config.yaml
n_head: 2
parallel_block: false
init_std_up: 0.0444
optimizer: "muon_hyperball"
lr: 0.00747
schedule: "wsd"
final_lr_fraction: 0.05
Each number is 128 + 32 x the weight over its row's rms, rounded and kept within 0 to 255. Layers, rows and columns count from 0. Numbers have three digits each. The size before them is the row's rms in percent of the matrix's.

# q: layer 2 attention query, 256x256, rms 0.031, rows 178-224, columns 128-191
# k: layer 2 attention key, 256x256, rms 0.0311, rows 178-223, columns 128-191
q178 101:082160170117147136095131108137162153166152145147182088130107160110132121168130088130118159159143157174143136090120172175133142089063085124108151074147127109126141084092098098129127134094159113
k178 102:187149125117141123077137168141170107117152091155072110057126183135111134112142123090105099137091166107123118146135115095138153089107151130161145101184152118091115089100087129157162114090139102
q179 098:137157110174128141073130072131121092158141122137156121091168109121061101131125099133104131132094127134114105123121042107205147074062101155115131131070112096117154123111134103157092175156131145
k179 092:114109121110132160137131162105173137127154097133124135093135167181132153159081072096107190091178083175154086184135154182164112101093199140151111189111141148157207158112118130169147162120166138
q180 095:087127098172119102187127106134177135170146086106131100158122111182099061130080158142135096135168101147188111108125143128117122172157139161174145091140157129075101145079158147143089116126159131
k180 098:125149124102117123082142100164162154101171090092159110111117124095127149032185122155120120113096144120098107184112102171089122131127147089140116124173183118142167059049129124092184089094124151
q181 097:115107176109128108084115165177162078206080108104171154110085057145176102153123128132090163188162123085093111120178084155084138094160064181145183136114134174145064110202105111185149155150120109
k181 096:125105098105109143041131130079096137163119131170121167133083142068141150073141158163090198150070141149142138130093158110197110153118147092116103147086119105121153100176154116143105129147134172
q182 101:141120130031138139103181128153071152115100122142134139106079114081138146125143145118179123108113163130095144157145137156120072147154167140153158145111115168121120132128218177114153164103143133
k182 096:101169103155160133178137067110088114140131107193063146154115062088103059148097222124081169100133131195201137164109162158152083157149166120103176158140139159145154104117107123110121116116136135
q183 095:150134129141108141139142113160078127136174144154148113127129132082105127123108124141105115119169126100122127106126089122118098100157051155074195162107175115057132096153129157094199095153099121
k183 097:134126130090103093173088115153157162170154079105116119170194112136186104141130131130145096145127142106114141158135060144174141192172142133127190152142086167044134113129179101167150112152105184
q184 092:079157136116147139144135150133194084113170103152142084083158131133110084146110120177139089124145198154146102134121125095101109116127171112110153178110095122100118164148087140143198136163185135
k184 088:121090136151160140156097052250160115167114080150164100120162142118097189145106135173110111149174114097138090189110119080094075194077138077103142142114168180111120107119107117113120066126126102
q185 096:137110107124160166121234153083104143130100132107132092065083102112141103096143166178088139130111151171061172070153083150101070139158140158159094131202162141187136122153138120188115157123172051
k185 091:105154147105143109194052087117134119130104120159124147092116142156106083157081146162123087061144120110142129127144116142156134119164146118134097183148127154162148133119159147227141133136149109
q186 095:146077107106149122094088120121095174086144142101103121121104128136092105137110067129164160094144109086104149129139176068142139094099155121140200191086086093160135109141176157124134089118020105
k186 097:143134078192124094138091113140131082123199112053144135117153125072166123202164140113090124113093133139125100124087128117059111154116140147158120114132125107175101165074091139128132125121119117
q187 095:164157082142157049099081115115159084101133073096087186085098128121205125100106138141051122146158180143122067138167156130127147189120171135127134148142140143162144116076133113111151180129123196
k187 100:125105088128154104155118112143100170138117192136108136092108114158109185085173158098140124149123107209145154154102133139149097136093135137141116141072104188120161111160113093144082135159200070
q188 096:098159116157124101120106161172137157160139131133081129122123121164143195061130128161136130126124107113107073200124091157080209135107165135047130119117135135144171113129230167152127164157106069
k188 097:135179041152157082138122111165113102124073083155136146130145134140177095107091141075177146109143095145188125146158149120131137083169129119154075195142168126157121176167126076120134142162037118
q189 098:174085148166158124136102105165124128128150106105114158102148187126156095111131137110118145126220206164146113127102120151116158205066112088132129098133096114103115103142183131101169144073128153
k189 101:171169169143126126094173188131126102137101166186122135130146146140082141141176124106082108122067160139133154140113146170154115166135142130118091152140100113119096075139122164130141109189139041
q190 100:111143136132130201143121155138181123064141132143144157084159173083156134129107081085063156094088130161119101169129146192133142110119136171122110126036140138075122107152094110121158107080190116
k190 104:073094126112101099122086043138095146109175137110138129134095169161093084080135142121168165194140083154111107154135099093122131102096162125116156105148160104140154088156144127207112129205093145
q191 096:118141099117178193137135145111115138115132142156132127100164171146166144122161143162187130140114144103128113115097140168088164116133157076148132152120063124150169129115139092099150140121109078
k191 098:104070115191131075165134105121130144146169106115142051183122091087110097124120080133129154133179134158128124122141095049204185128142102137168114084135108151058108179093151186137108088119151135
q192 097:145089105083164139131092148106117123127172140070110100168160083101122165141137107111179217110093118149092125105135117094103163165122171066098190113156094140121149081172156116153116151105172086
k192 095:130110102102136176100091099099092077124141120140106194114144149145140170103171215087127145134179079137090106098151195135174140136214085216163084154158112116138121187099039185083129132129124168
q193 095:103174122157141127073147136140161077169145145153101124171168153133084067169152148120104124148108119091094188141138076095099169212114110138151168163083128125118053128154152163108164130117133117
k193 099:077074110126161120102065130120149082089161098136111155119145081115151099167130105097096103210091127113155128116122183130148084110132131142147073130163102150142069073110137126161139107122094143
q194 096:172110153124115146076100156119092078155094158126075161134111110156083116104064132117165137111106170111101137155112105125137173106162065103096090121166158148049116097119094100142171126105130107
k194 093:147173115097117141121164107147100107206100141147171151080114120153116133113136156090124140113159132115094148151159153184137142126131126161120107111063135135077165092185126135173121122114107149
q195 099:138161154089138193106140146081120122085067090158166118076116119057090103071139153130084148108091051131198145093124121140176159103125130108137084115089096120111215159154118114129189093162090150
k195 103:144113123130120076109123139155169147118163149179109139129122130185163104105153197187147053097190128193161146159124094072091121138136074132131114100150109081154091105101120138154139147135113109
q196 102:159156153176147120156158164095092166188176144169129152091175133128155105144121108134106119175109145094108129123119135116089147148181060086120100111096120102169123122113167096202120105147167126
k196 100:127187158100138065159115121120115079134142144078186154165101105122129152097159102129171127157169140141063152129146080148120074112117133093152130147098099113098154116130136142174087096129169181
q197 099:114080147103079114093119081126123109126133110109077165126115114130122125093103124101149105156121134145077136126133150030057147122092164148141151115164179072120119047139202167108105075051191144
k197 102:152121118164108120153119144173126146145138165189132110132124187115121096152170115133124151100133146138175114133147159133145094140182155217191173111121108165108110122153101158205156148152170117
q198 101:120188120168087079153127061103128105157080065097168128148146181142106077136098160120104103234126155101107126147108148139152110177108098099145056048063086146074122105127149050097085148118135149
k198 100:168145122144128116144094119109110186172155148167102101067112094124153142069080128120098115107155144145104069141093120191156098078128085141117134175161163090077156113133149153133179134154148170
q199 097:091076134103116166186105100138190158120089141084133121139150134159095110129121103145170137150106162162133111065113113199128156135089188131107163156180123151145104110091149074042200187205168161
k199 098:117151151104148149124107130150096192168117093105156137053142144147083140121159071086165172130050122066120135078172101110159150139107089131098137131122164151129150118216107121102117154171127117
q200 096:073154097106150134108141059125157133141137119085123161142136126135139163120125158163140114152123118172132159175161102139124190142090091143113084089107192162149123155140197089161118146127187097
k200 100:153203168099147155162151111077124160090107154128066165116160197107114117137097095107120108112114128091134106133052132150134085128092116148066074112151159131122208111108142166060143078080157156
q201 100:111121102198183107133111140096067176122137135123130089136154084144133148151163075099066112105133158104146047087096138146171186125158118143113097154023120131123133162163170109141169087141168149
k201 100:121095141152219153111132100102154064116113101092149138190120172152107142122134146149144140101094150112195139121144115178176082098140093131104138134151115126050131163110160097105107115137097132
q202 095:156179114168116101235202110137120134111195150089097090089128161157124055167159152207145157122098127137182077126143168062153127149115207115126104120132142112137100126161125089100118106080120100
k202 092:124070128133191149164141129144064142149101137157149157138135137140115137127132143143128079117113121109121121122137144186127106146158090181105133102139105242048131122133103133090194179163184148
q203 095:166143112101185139148182179110067092129134132138152154142103149156149179114105158153088104135142125118133114122148089172042119106124100162118095121176191106087140130217077075105151065138154089
k203 099:105098128185114117204105136150154139140116060123066106154133136170229084155154149153139102185168126107064107125154109134114086065120153068154172111089093089132128135107195087151131120113108178
q204 101:138136105140115094153106109117157112136156199171098176184119163097088145148117118115149178097137128089062124153123102107152157185082152125140170104192184160183110089113127141175133142143120156
k204 099:154169104166148083107145090113100143128186084093123080056097169106112087144102099118145113133165102116156174099196111105112136140144099086108086086181161148145114139131089123106124117126137157
q205 096:154072148187116086152118140123165171098158145094153160177139104133160115118148102166136184150135078095135146127075103116127142141108135095182115090197096117134169133120181063146132087133032128
k205 103:151143104117119165079171157120035091091118153108149149111133110114106133223157139103108101110073080122132128115088094125188125150167131149112113118109179129117149129134111130127177138162174099
q206 103:116152080158191158173078070143124153067114085102186087134131147215078150147093095130098091123180092155135157133095139055142111099139058180149115155143161151085148141139050130109159131129145144
k206 102:180117143128147123167146165144130124118154153099104168119118161140170149097110094181089079163117141138159099158134090114145123119122140105144127134122065159149148079136129159206143145134045149
q207 096:190073103131098100160146107109161144161130085173148181161122098102120188167143145127127060174080119130102186141138167136149069108093138151140125140078141089115115091203145118123089080179121121
k207 098:081177067153096110131143058112099109089101142113088136094106137107142105103111109164087110149198170143041182132116159116161119086120080179173115107103116103109143161089130173228162136123109155
q208 092:140128072145133146138149152192078105114143161127179168057116215103193071098122169181131092092126136122156148172054167097070122177119143091113111176126136074171125126122120090117142150113154122
k208 089:138107158107153109172110115178148146147073186113132142169106111103158118123112173150142165092137098166090190109108042142186133141140186126140121118133084137123151113111114071083161120076092054
q209 097:152190183161124131116099101175071165092096159174112103173143150112178105127162108141151076164046113112119091114135141139153131108087120162140074175152110080130089165105187153145096123106140169
k209 097:145103140091073058156137105183130110139121116142184137144065116121050085135122133086182074089129183177104099135113113089088141095102126232103173132072171165103122135105119101161099158131122184
q210 095:108128128104119135140148122122194140113172103140141127056110222087134058097143117143150116119115128198065105151207126125156111150127107099171115082164101176146201153115117110135132103092104127
k210 092:191073129071154103178107157141107128100112158131096129074166076120162163170169128104099121098136143097156118097127137174098119178075047152135116115085137132141127133138073109078062143077187145
q211 100:109159144165139087064151123162073118124146164156123138170129139123138146154125113127070120160079155145110148126138122121136102133097133183182161170138129123192168083143164125137103136156123052
k211 102:109086086123103094151155111155152144132099137090120095160102167093145078107100104116134079156118122152113106154178112132143077185189133113108153154154094054200095149129195121165137119088122180
q212 102:148135080131181137194126060143147103183136071142124119165063146151218156101103105136144146088085185119143155190154152111147169171103119118092152159129095121164073146200160100205127111126104082
k212 103:093124134154096169064155162113124076151089175183063178142163160119119132119183170097091171131180124090123084159137101188165119117178117154155095159107154111121097071158143152150139162107117142
q213 095:162058105140159148114139111147196149148129130122123156097152137175124150128189141085128113112145119140120150128118064168147145142194134070109120087096129184120129103084081057151138138150139157
k213 095:101139136102118137207059158126126131093057157093117162142112123067138144182100128155118106146146148124069120146161131057132149152124157098125177118127130118131104060145096156108108130104070113
q214 108:070122131177125170105116087075160124065201141146132148184114084112126158160148136129133087185115178080143135095118177078197088171146142085133154095100107064143141109129109146122190138105123106
k214 113:131151165139105094136164108150130147074171062104121135140175121130120106123074066125141110091182178097117152131160114114113146100112155084072169102136118115110135181111153106100119131120085120
q215 089:122125176169141141136091124147070189088161090115116086123139166136116090111138174144170130125157133083094150113149134162139184091085094169144150145140082086066129133163130119129134154120187118
k215 090:129115121128134080126090089175161080136121095104103125181127129135126163150165124148134083102100166182115153152118133126134124125178126127131113126153147127087160136142138090136190132170160199
q216 090:112142104116039107134110094134114188115134139155196094102076147151162144165118087161141134139123110149175107115109141129122100077171131102160136095154123059120161125134150132139103108131145086
k216 090:150111084085066156133172156137124104102196135064100122159107167104113179137107161062104129130167136133138146118185107171121152175130141202174193142171135111186126132094162175085131150103093095
q217 101:115234041138133128097079057061138109121142185194085138089112115136142194147155180163156096136133127189123083154089163157135095140155140109130136119090136105140116151183102124125081165153082115
k217 093:099149095113120130160178135119143114096145123104119158161126131131100124078095128142169111102115187160091134069110138117130118134069135112084098165135118174164129048114126144205121157135113127
q218 095:159059150091097121136135124140130129178139185079114163143117130115103132082055116132137156094115099165062120140139149108205191113104092104147143125124112132163144123137144129143142153156164162
k218 095:150142149125134100116077040145107129152101117151081123178172123133075095197148193081163121118087068157137123164115132153086147163144111131121112171129118095100148095133150130159096131082184098
q219 105:133123133135070149113168098124151084146107067110136099111112164190117046151147119189109101111151171148064088110148118102120161073128193144098080087159161182087131110175137104133061156163179071
k219 102:101119110155162093150157140139086129140113091146185116109130088205124166053111106136157118052189111100122085129127084086134065153131103118224168165128169152158136157091122123156147105132138130
q220 098:123091105219156147108131223139149114159164136122112123113072108163152103200140097087144094152101091169121107169167127117111092128136179145173121156143132092112100126137111091137101165137199127
k220 095:175118129072130105098161136156130132120102056039136159130103119132052094109122169158156116181146167193092123108091120177122153160114128073134090107116101155121100118158144150107100101124114136
q221 094:068119138085112125109137097100137068063126108156103075132102149142104127068122122099109077076111140107078165183115058095114119155155095160123154103077143117102172071103096153156075069186071123
k221 095:092104182146152130178109155124121120121176113159147169100184193128148113129136157157194135109137095129154092146117165078172061033119117096174181111123104106146143119137094130071142097098194166
q222 096:155159154146128114106137141074111128101084173104196100140169163139148138066125174097097154084086122129168200158164184134179115106152140114082109127159144152082159156135070140050123116090107125
k222 097:130099123133078090188104111168152157108153132140096158188153160161159125088129102154141097112153146115139105093076149057132176182192147077159101096083138097143117162102125118100133065108093141
q223 101:121128127135100088142158164165102096163104176106105162122084152163120171127156114093076093129128109149092154158144109163136133098120137012118143130129176146106177151132134119087131109141108159
k223 098:077131086105137141145102145135156131148149131168113156098115174067128137134102133111138171165095104134108111057104118171129128130077151167150117096072110122124182133165177077153162126093114038
q224 095:169085201130149124129160097117101101118027111114132133101091120138082155153167140181127135106171147182148138185130112162140120114150149076088140140107143141139161119188082101141110111103171137